From a checkpoint of a small transformer trained on Wikipedia.
Architecture: rotary positions, no biases in attention or MLP, normalized queries and keys, paired heads, gated attention, value embeddings, hashed n-gram embeddings, a smear gate, skips across layers, capped logits.
Each number is 200 + 30 x the weight over the matrix's rms, rounded and kept within 0 to 999. Layers, rows and columns count from 0.

# layer 7 MLP gate, 448x160, rms 0.338, rows 279-308, columns 80-159
183,174,230,242,152,195,245,201,167,179,155,202,234,195,140,176,220,214,253,240,218,200,189,179,214,166,219,222,208,229,193,235,191,223,219,192,204,153,212,182,132,170,175,202,230,231,150,223,206,230,198,210,213,149,223,225,203,191,148,183,220,215,170,213,164,254,219,247,232,204,210,147,208,223,191,195,176,190,178,215
221,192,156,194,159,155,228,235,185,159,173,233,207,252,245,256,156,204,152,147,233,251,117,174,219,205,211,189,229,205,210,167,200,223,179,208,187,162,164,209,227,135,195,153,253,152,205,171,222,270,200,134,149,251,156,196,184,195,225,181,181,183,196,223,194,183,201,240,202,189,207,175,227,151,205,214,210,169,266,227
197,228,170,167,191,208,141,190,211,190,183,156,178,138,216,201,196,240,163,163,229,169,265,158,237,181,215,182,199,207,200,192,208,153,285,171,235,157,225,227,214,156,232,214,195,210,187,244,210,183,218,131,224,210,183,197,202,212,210,170,241,205,168,181,258,238,224,162,163,240,187,192,204,160,203,216,180,188,188,195
216,171,161,233,214,231,201,201,154,232,163,227,176,157,192,182,171,234,215,215,216,200,265,226,187,225,247,219,230,188,228,213,214,177,179,245,161,176,243,214,226,211,200,193,176,261,276,162,213,213,224,190,178,235,197,203,259,208,218,218,198,194,243,241,184,234,220,173,232,259,244,160,210,227,198,180,250,192,251,161
265,188,178,210,228,142,206,197,127,215,173,211,262,173,224,190,175,204,242,149,244,201,191,267,227,176,189,189,154,197,141,207,180,170,212,213,189,260,230,225,209,151,174,169,201,218,213,168,207,209,205,187,185,186,214,193,167,229,192,196,227,205,182,177,163,190,115,170,161,249,185,248,158,195,165,166,269,194,164,214
198,146,192,239,208,170,186,166,241,112,246,202,230,178,200,183,245,230,209,205,278,204,211,182,211,180,242,223,186,191,270,192,174,134,203,237,215,254,242,192,191,173,176,172,155,241,259,228,282,257,190,193,170,212,232,163,187,211,201,206,180,218,170,174,207,202,143,240,168,192,225,182,224,222,209,209,200,158,226,223
167,226,214,279,180,244,174,174,168,196,172,225,202,217,178,209,231,181,192,169,185,185,173,183,198,205,177,189,200,208,199,224,199,208,206,173,220,231,269,128,231,176,249,179,200,162,252,243,187,149,199,235,132,228,214,206,186,274,252,184,230,168,157,166,182,214,170,179,193,188,175,218,177,187,239,233,187,245,171,136
230,161,267,155,223,214,149,203,200,262,222,184,179,203,155,203,176,162,206,182,165,215,229,216,261,191,218,178,135,236,167,221,207,171,186,163,237,272,131,178,229,237,235,194,180,226,232,219,167,150,192,219,189,236,171,185,218,181,171,147,227,187,183,221,185,221,196,228,189,192,128,208,275,194,260,234,263,189,170,177
195,143,192,200,180,235,193,216,156,184,202,178,240,218,231,138,201,183,163,183,231,196,204,219,214,197,198,218,249,257,209,176,213,182,135,156,212,236,190,195,180,118,196,239,218,224,173,161,146,238,169,171,207,247,173,241,200,285,200,193,160,186,219,234,211,214,218,240,198,176,201,188,188,165,220,153,142,178,238,183
197,176,208,165,215,195,150,167,169,171,188,238,204,204,179,208,179,200,164,205,188,189,175,207,198,183,171,206,201,132,235,227,215,210,201,218,187,199,213,204,182,201,203,182,184,134,189,201,189,222,216,199,220,251,216,224,211,211,177,195,228,201,241,176,187,197,259,222,206,180,218,182,185,179,208,198,195,220,209,240
217,223,210,162,223,231,209,147,199,186,192,244,166,216,195,183,199,175,196,216,225,124,229,202,231,191,146,216,227,201,221,146,211,181,169,240,238,217,166,229,204,190,166,200,154,226,191,181,198,128,181,225,204,219,220,193,268,197,177,174,183,250,205,173,113,164,169,145,229,206,173,197,219,209,187,197,169,201,181,200
200,157,222,164,250,195,194,175,172,225,197,248,235,214,192,206,139,219,248,213,164,186,212,178,215,186,171,240,183,168,160,182,206,203,189,292,250,215,191,200,220,223,148,213,158,200,155,143,179,235,153,214,235,217,180,236,217,195,180,215,255,245,217,249,220,156,184,209,188,167,234,208,209,165,169,173,229,248,243,208
187,180,195,197,164,231,170,188,166,231,180,165,207,230,194,136,210,199,190,159,232,198,174,193,240,168,205,202,202,194,215,210,226,207,227,258,167,223,239,198,180,206,143,176,229,169,156,197,236,202,236,199,226,174,200,217,203,237,146,216,175,182,236,227,172,208,205,243,167,202,232,182,194,198,194,275,210,185,197,212
193,225,157,173,203,207,180,251,148,230,217,193,235,229,251,187,215,177,150,208,207,182,217,159,204,170,256,207,249,162,192,260,182,162,194,207,233,158,203,216,233,220,164,218,208,169,181,176,222,191,177,160,223,209,222,185,188,201,189,251,211,141,258,235,218,188,103,172,231,219,181,227,219,219,215,206,206,119,242,199
247,224,240,190,254,244,196,244,194,136,198,197,179,189,220,186,163,181,214,173,190,241,215,225,232,185,233,146,190,203,186,212,182,188,184,187,186,225,204,185,205,210,173,212,268,201,223,227,183,254,263,206,172,248,152,193,178,137,158,179,142,152,267,156,213,226,204,264,230,173,157,227,200,198,208,194,179,261,168,214
208,237,225,229,235,197,238,228,224,199,221,199,225,173,165,206,207,186,216,153,136,189,178,166,259,210,238,147,219,146,186,205,185,198,212,215,233,229,208,210,259,194,207,235,164,199,189,218,217,190,190,173,207,216,189,252,232,203,200,218,227,205,214,161,240,245,222,223,170,198,236,207,158,234,227,219,206,140,249,192
279,184,219,250,179,153,224,197,271,226,210,181,187,177,197,178,239,216,184,189,199,203,174,188,213,152,183,182,194,136,176,209,190,227,214,158,179,184,228,150,215,202,181,174,185,211,217,179,172,148,202,262,183,241,218,280,234,135,197,277,243,180,222,169,188,210,182,161,188,253,217,196,271,191,162,148,248,203,186,182
188,168,221,256,209,163,193,206,179,160,242,204,165,208,200,221,202,263,174,231,228,188,260,200,208,244,208,229,251,151,175,194,199,155,205,202,170,203,206,196,241,166,236,115,199,192,150,189,165,219,206,190,174,223,215,151,197,206,224,164,205,191,149,191,203,198,214,231,230,182,247,192,223,222,197,177,210,249,211,190
163,216,168,170,185,190,220,152,218,211,137,196,238,148,200,237,189,176,203,131,205,165,148,188,158,261,199,213,171,209,204,263,174,177,183,165,209,202,246,177,190,220,186,209,219,217,209,243,179,224,267,167,203,156,219,238,231,227,171,219,198,150,212,236,165,184,197,235,229,175,177,254,231,193,216,157,208,200,230,138
177,192,211,191,212,202,148,162,154,160,190,226,175,223,165,190,201,213,203,185,186,221,165,178,197,185,216,217,215,207,204,249,149,203,218,235,208,208,229,253,148,148,194,238,235,210,232,229,211,182,198,203,227,233,180,222,200,176,223,218,207,191,200,216,195,189,200,217,226,196,145,175,195,225,189,165,201,220,224,210
196,214,159,183,150,192,184,219,191,187,205,204,223,162,156,202,174,139,200,189,170,150,202,195,230,256,188,238,205,204,191,202,189,197,150,160,180,233,187,238,213,207,195,154,246,174,185,197,195,235,239,168,216,181,264,192,197,251,144,193,246,185,211,195,177,212,231,177,205,204,144,116,240,210,209,205,249,191,209,197
197,184,200,166,169,190,215,186,236,150,185,190,187,202,241,182,218,190,196,141,247,185,206,156,240,203,212,198,164,194,206,182,220,206,231,222,248,170,135,135,199,175,144,185,213,200,229,180,242,160,172,207,200,144,213,183,211,156,185,192,187,152,170,182,173,222,236,186,236,200,164,208,207,211,230,186,187,215,215,193
205,186,259,236,158,182,212,178,234,201,194,207,236,180,159,156,221,198,214,231,219,216,193,211,195,205,200,174,203,191,149,237,133,230,218,113,158,168,227,192,220,203,194,199,193,210,125,171,244,174,230,209,175,197,219,164,194,209,198,177,199,151,221,210,239,198,187,163,205,193,188,199,204,224,265,203,216,230,249,200
199,173,175,179,185,225,212,240,155,191,199,240,205,162,198,216,222,191,196,181,171,202,187,173,240,241,201,222,186,258,186,208,173,190,203,203,181,187,189,150,215,201,152,200,183,138,180,216,237,197,232,164,208,205,185,254,171,189,134,189,288,184,222,238,207,182,238,205,220,125,172,218,224,177,220,199,180,212,190,205
207,240,218,203,149,191,197,165,253,220,167,266,225,181,236,196,181,148,219,205,273,225,197,232,197,193,171,160,215,271,159,207,169,146,232,158,185,210,194,216,201,191,197,209,221,177,215,188,193,203,194,195,162,223,182,203,196,211,299,209,208,210,178,240,219,242,144,191,144,215,188,215,208,180,184,237,200,211,152,167
184,168,152,215,229,231,227,149,230,179,223,210,161,119,211,188,192,161,176,127,220,252,189,191,151,206,158,254,237,208,201,199,186,192,182,194,217,206,166,194,209,155,166,215,202,224,165,234,169,173,225,277,188,225,209,222,205,188,160,232,228,210,211,182,208,228,224,180,176,158,174,129,202,197,196,202,206,237,162,202
198,192,218,237,186,219,215,148,214,222,184,98,182,172,219,208,233,206,225,155,233,227,289,225,229,229,171,229,245,178,153,181,257,201,201,234,245,177,196,230,199,156,219,203,203,220,206,216,179,167,207,224,164,178,197,151,196,203,182,187,169,139,154,218,194,167,214,241,181,196,244,246,191,202,165,188,179,175,179,175
191,199,161,173,227,245,224,172,240,229,257,179,214,185,168,202,168,173,175,235,186,147,210,242,213,194,179,222,153,197,192,189,225,201,203,154,162,156,195,206,218,212,203,171,181,210,185,205,186,183,215,156,176,155,183,173,228,224,198,212,214,253,234,190,216,142,267,195,218,177,206,242,254,206,211,205,191,198,170,175
175,224,185,240,213,208,160,147,210,236,204,201,258,213,186,150,166,211,148,177,230,192,177,228,212,191,223,193,266,145,171,206,213,190,215,207,200,203,201,188,231,229,215,210,196,201,200,183,249,177,213,233,199,147,231,190,190,181,172,240,182,230,202,183,228,195,147,169,218,203,171,191,198,178,180,261,178,167,132,210
136,192,215,170,177,217,210,192,210,219,203,188,172,237,174,214,201,247,184,179,224,198,190,188,216,202,135,147,177,203,210,197,161,155,150,218,270,234,187,220,237,218,231,180,167,233,196,252,177,205,176,187,188,141,183,210,160,240,205,186,204,187,205,197,187,204,229,204,219,190,191,251,164,231,186,160,135,188,223,205
# layer 7 MLP up, 448x160, rms 0.327, rows 279-307, columns 80-159
184,238,191,174,179,232,207,175,151,187,173,206,197,185,201,197,175,215,201,225,222,263,204,150,215,232,154,249,255,238,174,182,148,225,217,200,173,129,227,227,194,173,215,214,219,205,175,266,200,235,185,195,216,169,213,240,187,198,193,150,197,194,188,157,212,221,186,238,222,185,170,131,182,201,214,174,216,181,216,198
161,171,209,191,199,257,205,226,175,299,219,228,180,192,210,125,297,170,246,205,163,196,237,186,202,214,189,121,157,223,252,125,167,226,176,190,221,241,163,222,258,246,173,199,169,153,162,237,236,215,288,236,229,188,278,222,271,200,194,192,199,258,210,201,266,183,282,138,211,191,200,185,185,170,142,155,193,200,183,179
183,149,235,224,255,177,222,238,173,185,253,214,186,263,152,231,205,191,238,226,193,185,174,210,205,221,208,230,222,203,208,227,189,249,128,199,169,225,177,215,210,231,200,156,252,251,216,207,126,169,184,193,185,224,214,162,161,196,221,188,176,201,240,163,168,224,197,220,205,186,219,250,216,216,186,217,183,182,225,239
207,198,164,243,225,233,219,250,221,235,171,203,221,157,168,198,199,172,167,194,173,168,227,219,218,219,147,163,186,206,200,244,193,209,186,197,238,233,223,184,203,185,227,192,167,167,215,203,173,167,163,211,253,207,200,178,219,185,219,221,202,237,205,190,184,205,221,174,166,226,189,215,207,175,229,245,235,188,197,145
210,244,231,182,141,188,156,183,199,222,207,168,185,228,251,159,150,200,220,111,247,188,178,180,237,232,206,142,288,187,224,194,189,271,229,135,194,247,206,172,192,208,183,165,216,202,180,242,159,193,175,224,201,158,187,208,271,189,194,195,199,203,128,168,228,147,216,194,185,145,240,216,163,226,219,211,144,138,220,226
203,217,196,243,220,260,197,186,201,211,221,242,210,217,229,238,213,202,229,210,217,164,179,213,162,194,170,177,195,233,221,197,160,150,227,223,151,125,149,234,220,85,226,170,237,191,185,224,185,176,182,208,263,149,222,227,146,170,222,238,181,180,254,188,161,209,178,199,195,230,215,189,261,149,179,203,172,208,253,260
181,226,257,240,193,224,176,201,182,212,181,224,210,229,178,221,222,178,173,224,187,197,206,193,185,223,201,201,203,211,166,237,200,194,211,184,215,234,244,166,206,170,201,171,202,188,230,180,200,173,169,220,191,197,220,164,181,266,236,233,207,145,187,195,189,218,212,221,196,194,176,163,187,205,225,179,247,206,184,147
220,199,166,193,164,162,218,174,171,214,161,209,144,190,169,192,202,160,213,211,198,215,196,206,192,230,193,184,277,190,222,203,237,218,211,235,169,203,226,236,188,184,174,223,192,223,184,184,220,223,223,190,182,214,257,122,168,226,220,245,192,169,183,207,167,227,234,203,256,219,235,224,173,198,255,212,149,188,168,262
203,198,216,160,211,241,201,164,190,175,224,256,206,208,183,212,192,214,240,203,237,165,163,203,174,234,185,183,261,192,261,177,220,220,151,238,205,205,223,193,194,221,203,206,166,270,209,246,201,158,215,237,179,178,173,194,218,263,169,255,163,186,158,211,249,206,289,151,239,190,176,268,199,220,180,238,145,191,169,157
207,179,247,197,258,182,173,209,194,263,173,232,208,192,209,187,253,178,206,205,172,188,201,202,246,203,232,220,198,210,202,184,178,190,188,206,198,190,214,177,196,215,219,187,154,194,223,168,207,226,236,251,201,238,225,239,209,208,215,200,181,205,183,268,204,251,223,214,246,184,177,203,223,186,178,214,192,218,194,231
164,219,176,229,173,160,198,233,188,161,176,177,177,191,173,200,288,230,186,261,251,219,239,189,239,206,184,242,181,152,190,209,209,198,222,232,224,158,209,208,215,197,251,233,222,165,176,229,166,189,152,170,166,187,202,206,195,236,180,242,183,214,172,227,274,229,223,226,181,164,172,211,163,148,212,239,153,199,161,199
197,206,182,213,236,193,190,221,206,174,215,160,166,213,233,182,241,170,165,191,197,195,171,187,193,211,204,177,233,212,231,202,179,193,185,148,156,190,183,199,188,174,249,218,224,165,215,233,226,188,221,208,163,191,211,190,222,189,199,180,161,199,207,233,184,216,195,200,218,211,207,218,224,217,189,204,190,186,173,202
185,172,248,172,196,250,189,146,232,207,150,178,291,218,155,233,151,187,176,193,240,221,181,108,189,141,186,206,176,157,142,206,164,185,168,188,237,164,207,154,242,208,196,172,209,224,206,204,152,250,179,181,189,215,230,177,233,217,176,245,202,165,185,198,172,160,197,196,256,188,148,246,143,161,150,177,181,199,189,180
201,214,172,216,268,209,206,222,173,199,226,231,240,182,182,264,202,235,222,208,183,165,117,183,221,206,244,231,195,208,207,203,179,152,176,217,215,263,190,169,190,138,209,150,143,144,172,221,222,231,210,206,189,224,197,213,193,172,224,175,155,173,186,218,133,187,170,206,226,176,213,199,159,172,216,196,204,263,188,239
205,228,218,203,182,245,196,242,226,190,178,215,164,205,191,194,141,195,230,158,203,201,191,263,224,208,221,171,190,235,208,192,257,231,210,212,161,175,194,222,173,193,238,172,252,209,243,179,184,268,245,214,242,244,207,180,213,215,211,186,160,233,199,215,255,184,240,204,175,176,234,178,187,191,212,156,203,234,222,224
200,189,198,190,135,203,251,189,179,157,186,160,169,219,215,201,241,177,236,215,197,192,186,215,204,171,230,199,215,211,217,191,196,227,194,225,171,198,191,233,202,228,206,173,185,140,206,201,252,188,201,188,228,193,204,166,182,190,208,183,133,199,214,245,177,201,141,208,228,148,150,205,183,166,200,208,188,205,183,143
270,167,185,185,158,174,205,200,232,209,154,174,223,209,173,204,284,200,192,181,190,218,218,185,241,205,172,209,228,123,160,192,172,263,213,180,169,199,200,234,187,187,237,197,248,228,206,199,140,220,212,238,205,163,197,260,170,175,220,237,203,185,195,201,251,176,221,158,201,181,183,199,171,179,196,154,182,190,205,220
189,211,177,223,179,168,206,204,200,168,186,195,185,208,191,209,196,204,182,205,171,200,186,199,260,212,232,230,165,206,186,144,181,214,228,209,173,244,171,205,182,200,180,279,206,171,192,157,163,184,186,253,206,182,211,231,227,198,209,223,176,215,260,198,125,207,194,219,205,190,198,172,134,175,204,197,220,197,224,186
241,201,253,149,155,220,258,182,202,203,158,207,191,187,184,222,221,262,181,187,199,165,184,248,202,240,225,177,229,125,170,200,238,139,224,237,258,202,166,167,227,229,242,228,203,170,170,229,165,209,238,222,205,170,246,187,218,219,243,204,176,162,192,177,190,172,189,250,254,185,179,267,188,187,173,212,162,178,125,195
196,171,208,217,194,244,200,214,218,200,257,231,186,199,221,214,212,209,174,207,181,143,207,191,216,194,155,229,247,183,158,177,189,205,214,231,215,226,175,281,214,221,179,233,188,193,153,176,196,156,192,215,190,171,212,201,175,221,214,165,223,177,194,200,181,249,197,261,183,200,217,252,234,195,228,241,217,207,205,168
178,201,204,206,226,208,225,209,218,270,219,243,241,225,228,262,232,178,202,219,223,167,188,232,203,188,201,209,183,168,164,189,239,225,273,210,203,184,198,209,197,224,272,163,148,167,224,220,149,187,207,209,156,242,203,224,155,184,215,145,177,133,188,218,184,219,174,202,125,188,260,214,183,117,252,183,222,186,245,201
162,197,245,179,223,209,202,178,147,224,239,201,178,234,214,187,184,230,140,219,166,250,222,222,180,228,227,202,196,232,159,193,236,218,196,209,202,172,205,275,198,222,148,202,177,200,176,248,170,164,199,177,139,208,201,230,236,159,206,251,206,181,229,209,242,256,221,218,228,206,194,190,195,198,208,231,259,238,202,207
191,196,190,207,187,200,226,207,179,196,234,185,166,166,220,173,221,191,129,258,195,184,198,168,226,232,194,208,241,166,214,216,199,197,161,174,192,259,205,244,180,217,119,205,113,222,165,215,195,212,214,189,226,154,174,212,235,187,164,205,265,160,227,211,179,180,222,215,150,216,187,183,162,255,233,195,221,189,141,171
173,171,225,214,186,237,212,170,213,213,147,163,172,200,154,220,210,211,205,180,232,254,200,143,184,121,225,172,249,218,277,171,190,193,176,169,216,254,197,198,162,233,195,189,196,212,155,207,178,184,185,159,229,213,206,188,200,200,232,168,165,210,155,183,209,209,234,158,202,165,204,202,235,153,159,190,180,279,211,253
197,233,238,220,156,266,223,159,192,178,216,184,206,172,194,200,212,226,202,247,147,222,222,211,127,187,222,188,174,202,226,148,189,250,144,224,245,211,189,187,218,196,210,157,200,254,207,260,202,211,185,175,223,184,216,189,225,206,235,159,241,205,156,224,173,183,232,234,196,191,219,181,167,177,214,177,218,218,241,194
198,237,259,192,200,228,121,229,180,176,208,233,172,207,205,249,199,192,227,224,202,205,271,221,173,219,244,188,216,157,164,172,192,211,200,194,176,176,234,202,204,123,224,200,209,172,224,217,188,171,177,197,196,225,220,162,252,247,207,170,246,205,178,210,223,204,248,121,176,191,284,242,150,195,223,190,142,146,216,177
176,204,198,164,229,164,229,248,164,166,180,260,215,238,239,171,185,241,197,183,181,232,161,169,241,194,231,167,154,252,210,245,181,240,231,220,221,127,211,180,186,199,258,245,180,169,207,157,177,220,143,162,198,201,191,248,204,202,259,255,228,230,147,159,167,188,232,143,219,163,185,243,202,231,201,178,193,254,257,215
169,191,195,247,174,133,235,224,215,230,232,210,206,171,182,213,235,166,188,227,234,199,237,134,158,225,197,193,189,193,186,223,242,175,211,168,182,158,185,274,207,158,202,159,201,224,167,149,225,202,177,213,185,184,209,235,181,194,163,185,239,160,207,228,187,180,132,232,162,183,200,160,196,226,220,194,188,241,193,167
194,155,132,226,195,199,169,186,191,145,213,198,199,122,207,190,226,168,184,198,273,151,175,139,230,178,243,203,225,232,219,235,187,180,248,199,191,213,176,233,215,171,198,202,190,221,159,217,239,232,204,171,181,193,141,160,202,203,170,233,215,180,176,163,212,238,184,171,172,189,225,184,238,208,249,212,215,205,196,213
# layer 7 MLP down (transposed), 448x160, rms 0.579, rows 279-307, columns 80-159
197,224,233,221,223,229,248,189,133,164,155,232,194,163,226,161,242,188,238,291,226,225,224,180,213,143,225,254,217,163,160,230,174,188,195,179,225,150,209,186,134,177,181,233,175,240,236,279,138,238,191,198,244,226,145,179,195,194,167,157,223,167,222,186,198,205,188,214,198,205,185,151,180,198,172,226,212,193,229,221
183,211,221,211,217,209,167,201,210,183,198,193,197,171,244,152,268,249,182,191,207,210,181,202,263,198,232,239,181,195,199,169,152,193,229,133,194,266,197,211,129,222,230,188,120,194,184,262,161,258,198,260,176,158,230,251,184,167,102,227,200,203,209,210,162,135,233,176,156,202,238,198,179,235,234,190,140,216,202,118
206,161,219,253,104,241,230,174,185,204,103,252,217,217,244,178,224,201,221,208,185,195,189,212,205,163,225,192,185,203,165,213,179,234,158,257,177,242,201,178,255,202,209,258,179,186,189,172,109,199,180,264,200,185,166,282,186,195,155,152,201,163,188,221,162,176,198,203,209,188,265,265,139,249,242,270,201,250,192,202
164,199,159,239,206,152,208,190,209,155,189,247,221,158,211,223,195,217,176,210,142,182,177,238,199,203,206,247,213,234,179,244,217,193,209,171,213,213,209,236,166,235,168,238,217,186,204,187,154,226,216,175,224,182,252,235,210,201,200,251,222,171,157,184,171,184,235,185,198,183,197,223,204,147,202,185,246,190,195,192
183,298,183,181,225,214,191,222,183,167,213,177,179,194,244,162,238,171,193,229,167,167,195,213,203,230,189,185,175,275,219,202,270,244,242,204,211,213,195,240,163,179,261,214,172,159,289,225,184,188,246,254,170,188,214,174,153,185,207,153,225,183,157,232,154,175,208,226,159,265,175,229,179,188,210,191,179,161,195,223
220,226,220,190,215,215,220,196,218,202,191,192,195,231,214,234,167,193,182,213,220,186,206,191,232,210,240,196,184,192,195,174,184,203,224,182,209,218,222,195,233,153,224,199,197,214,156,162,135,178,215,134,176,214,188,158,192,221,243,212,230,181,172,194,223,233,250,131,245,126,144,235,184,182,183,200,254,190,227,159
166,181,233,213,195,204,191,174,253,246,227,205,202,262,160,182,179,133,187,179,192,247,185,209,162,236,175,187,207,181,194,195,258,207,162,196,231,172,157,174,187,205,208,175,202,236,255,191,205,195,214,206,239,219,202,169,236,203,211,255,209,172,172,177,216,232,206,181,261,194,177,197,207,229,203,203,248,177,216,179
197,171,208,207,158,217,183,159,184,186,174,184,228,200,223,194,197,262,208,261,239,189,110,167,178,209,134,164,229,211,221,233,190,197,213,249,171,179,213,162,179,163,244,246,225,159,178,180,185,212,196,229,143,159,239,198,129,225,221,217,216,195,177,179,238,118,213,202,235,211,245,227,226,175,195,172,180,196,192,185
205,228,215,193,203,295,165,221,227,155,202,243,188,189,189,222,200,164,200,192,223,189,198,227,198,186,205,181,187,204,194,208,255,205,226,217,190,172,171,218,245,249,178,197,176,189,199,195,193,176,200,202,227,213,194,174,239,176,131,216,230,189,188,210,184,216,237,193,187,197,193,238,194,274,145,192,145,158,170,185
189,231,201,265,206,189,236,225,214,191,196,186,219,164,234,193,230,185,199,271,231,192,176,211,197,203,221,199,215,228,176,157,169,180,198,265,180,186,273,204,219,206,199,213,176,229,173,186,153,193,157,224,184,227,193,204,148,202,204,168,201,178,221,205,225,150,232,206,202,244,189,190,169,256,193,174,201,193,179,184
198,286,190,151,225,213,204,199,200,216,211,199,246,205,228,221,150,205,211,201,212,227,134,205,207,212,157,194,163,174,184,245,227,262,172,198,179,179,235,221,186,234,215,209,210,199,204,214,204,174,195,224,193,197,157,206,132,210,198,145,237,217,216,148,173,224,168,199,153,144,193,244,237,190,170,172,176,204,230,201
238,255,150,184,162,175,228,232,213,193,192,186,200,216,203,196,230,228,170,183,219,207,170,187,269,179,177,171,228,245,222,240,122,205,208,155,165,210,201,181,203,215,241,211,190,153,192,203,206,161,194,185,160,211,208,214,200,168,171,188,164,188,231,218,210,212,201,269,166,260,195,229,203,207,225,229,173,144,198,196
243,160,172,173,180,123,222,192,156,192,240,178,185,180,261,227,182,197,227,184,211,204,186,206,198,163,226,231,214,195,185,187,179,212,209,156,201,182,252,200,189,171,208,199,179,155,171,183,175,233,203,246,227,212,195,169,217,246,173,161,202,229,226,192,214,208,202,202,133,156,165,235,219,250,219,222,250,192,245,219
194,194,186,207,216,167,200,249,171,212,197,228,182,220,164,223,219,211,259,197,248,151,254,232,199,168,174,194,187,192,190,202,190,175,240,199,193,167,151,203,224,167,210,197,169,210,248,187,152,211,122,180,158,195,147,220,229,165,202,164,179,199,233,213,230,217,184,180,245,168,169,224,214,226,199,146,229,200,232,233
234,129,184,172,173,171,192,170,196,186,214,240,247,218,184,184,218,172,173,246,206,171,181,190,112,226,174,231,212,184,215,240,202,228,217,173,241,150,151,218,170,177,204,226,174,187,187,189,229,181,157,210,222,164,211,205,210,201,193,220,231,208,207,178,192,207,198,141,196,212,206,210,212,216,208,218,244,138,209,178
162,216,179,203,188,227,213,179,173,157,166,207,207,213,184,140,180,163,216,174,186,285,266,200,165,234,208,239,204,191,184,217,165,182,159,259,194,199,177,195,258,199,236,179,178,209,181,196,251,242,199,207,187,197,187,245,194,204,165,206,185,162,237,221,188,190,232,182,179,187,181,259,222,209,210,185,247,219,184,160
198,195,217,241,220,243,234,216,220,193,275,226,231,221,191,194,236,195,233,216,192,226,183,230,137,224,120,251,206,176,196,251,242,189,248,176,178,135,243,169,228,231,218,206,216,196,228,149,205,155,239,211,257,198,202,170,135,176,211,249,210,162,169,206,191,183,234,187,211,213,192,226,220,182,195,249,208,210,195,194
183,205,185,196,178,196,208,173,157,216,164,170,157,192,179,172,217,172,229,201,214,225,159,242,182,173,234,175,176,227,186,152,202,199,230,213,205,196,189,182,167,187,167,283,195,142,185,196,233,230,204,211,198,158,240,255,189,170,140,163,205,205,225,210,226,189,208,258,160,224,193,231,226,163,179,240,234,224,169,184
133,154,216,188,164,188,311,235,165,243,181,210,203,225,254,187,220,171,199,225,184,151,216,193,222,203,241,189,198,150,187,233,265,178,219,164,225,144,202,235,185,245,204,195,185,217,217,120,140,198,189,180,248,145,214,176,172,214,230,170,220,222,203,194,206,172,198,181,173,179,177,289,152,181,158,263,184,206,212,192
169,225,213,208,221,254,179,187,130,219,222,219,224,230,177,181,222,230,208,229,173,226,270,201,240,210,242,201,197,199,219,240,241,194,252,194,187,212,213,189,182,206,244,220,227,238,230,216,202,203,173,184,212,253,203,239,171,216,152,231,210,191,220,179,242,168,192,212,165,181,196,194,190,214,170,196,221,157,179,187
194,189,256,187,233,203,184,178,253,191,198,231,178,192,151,249,280,156,223,143,186,152,208,135,139,140,206,171,171,262,196,171,207,188,171,188,224,217,231,185,196,191,276,208,204,151,161,206,128,208,183,236,198,191,180,251,169,171,198,202,211,217,219,178,232,224,163,174,196,241,253,255,241,179,236,207,179,217,270,159
249,235,180,197,173,206,172,173,186,223,234,174,213,214,210,175,222,173,192,190,203,153,197,197,192,198,235,135,197,172,220,207,189,205,210,271,162,208,204,155,222,208,142,221,211,219,227,159,164,179,181,234,173,166,221,234,199,231,135,199,187,174,158,213,235,191,190,175,173,182,205,185,174,201,141,202,187,152,218,276
236,193,204,175,216,198,203,216,197,172,162,168,201,218,207,201,246,188,152,232,244,231,169,161,152,214,246,242,162,191,245,229,167,212,237,238,178,156,191,110,191,222,257,197,182,187,232,195,216,164,202,177,152,201,199,187,214,211,200,190,200,234,175,145,252,215,200,198,222,213,131,191,203,205,183,231,218,181,191,224
237,198,198,207,150,262,169,222,165,196,205,205,192,158,195,227,204,263,212,201,250,180,189,193,153,183,233,172,165,227,195,190,174,195,245,212,294,190,172,238,168,158,235,163,232,198,227,179,185,261,237,191,229,188,210,185,159,225,180,189,212,230,153,166,269,187,209,245,211,191,168,239,185,192,242,182,216,169,220,127
194,186,141,226,194,233,161,187,218,171,202,156,170,196,163,206,206,167,245,188,282,203,154,220,223,244,227,131,217,168,196,202,201,224,185,267,216,209,243,186,242,197,207,230,198,235,168,215,202,170,208,226,192,234,218,208,188,179,212,269,220,196,229,182,174,217,205,199,206,282,173,187,189,211,239,234,205,216,209,207
172,214,188,217,233,235,210,157,240,173,198,173,203,231,310,212,236,192,203,139,152,217,160,252,209,171,208,174,243,182,172,205,220,253,199,260,203,230,191,230,197,161,226,181,235,212,205,189,148,174,230,217,206,191,160,241,196,175,148,181,118,165,186,190,220,227,191,190,179,136,207,192,233,184,162,203,193,181,189,182
248,197,192,228,214,217,193,214,181,158,193,136,165,162,163,234,223,193,244,186,232,182,196,151,216,239,224,183,236,166,178,183,200,199,234,192,202,203,188,180,202,265,206,168,193,210,196,167,172,245,228,186,171,159,202,216,153,167,181,132,182,193,223,221,137,181,193,227,175,196,208,228,224,205,239,219,199,167,172,220
209,183,156,232,228,226,154,200,208,197,209,148,214,182,186,161,212,213,222,201,137,239,231,226,207,219,214,198,237,231,229,183,183,222,173,186,212,214,218,218,181,210,205,251,170,166,221,194,169,217,178,181,175,219,189,231,230,222,229,184,156,211,169,190,225,187,193,263,188,154,214,206,203,181,220,225,173,206,216,221
192,191,231,211,185,214,199,229,164,118,244,212,180,187,243,186,209,185,177,166,220,186,189,176,197,226,226,166,239,200,214,204,191,216,227,211,206,224,204,225,184,192,191,183,207,143,180,231,202,205,157,142,202,228,200,187,224,222,237,157,153,215,186,216,193,202,179,196,219,184,226,182,238,220,248,196,219,206,120,184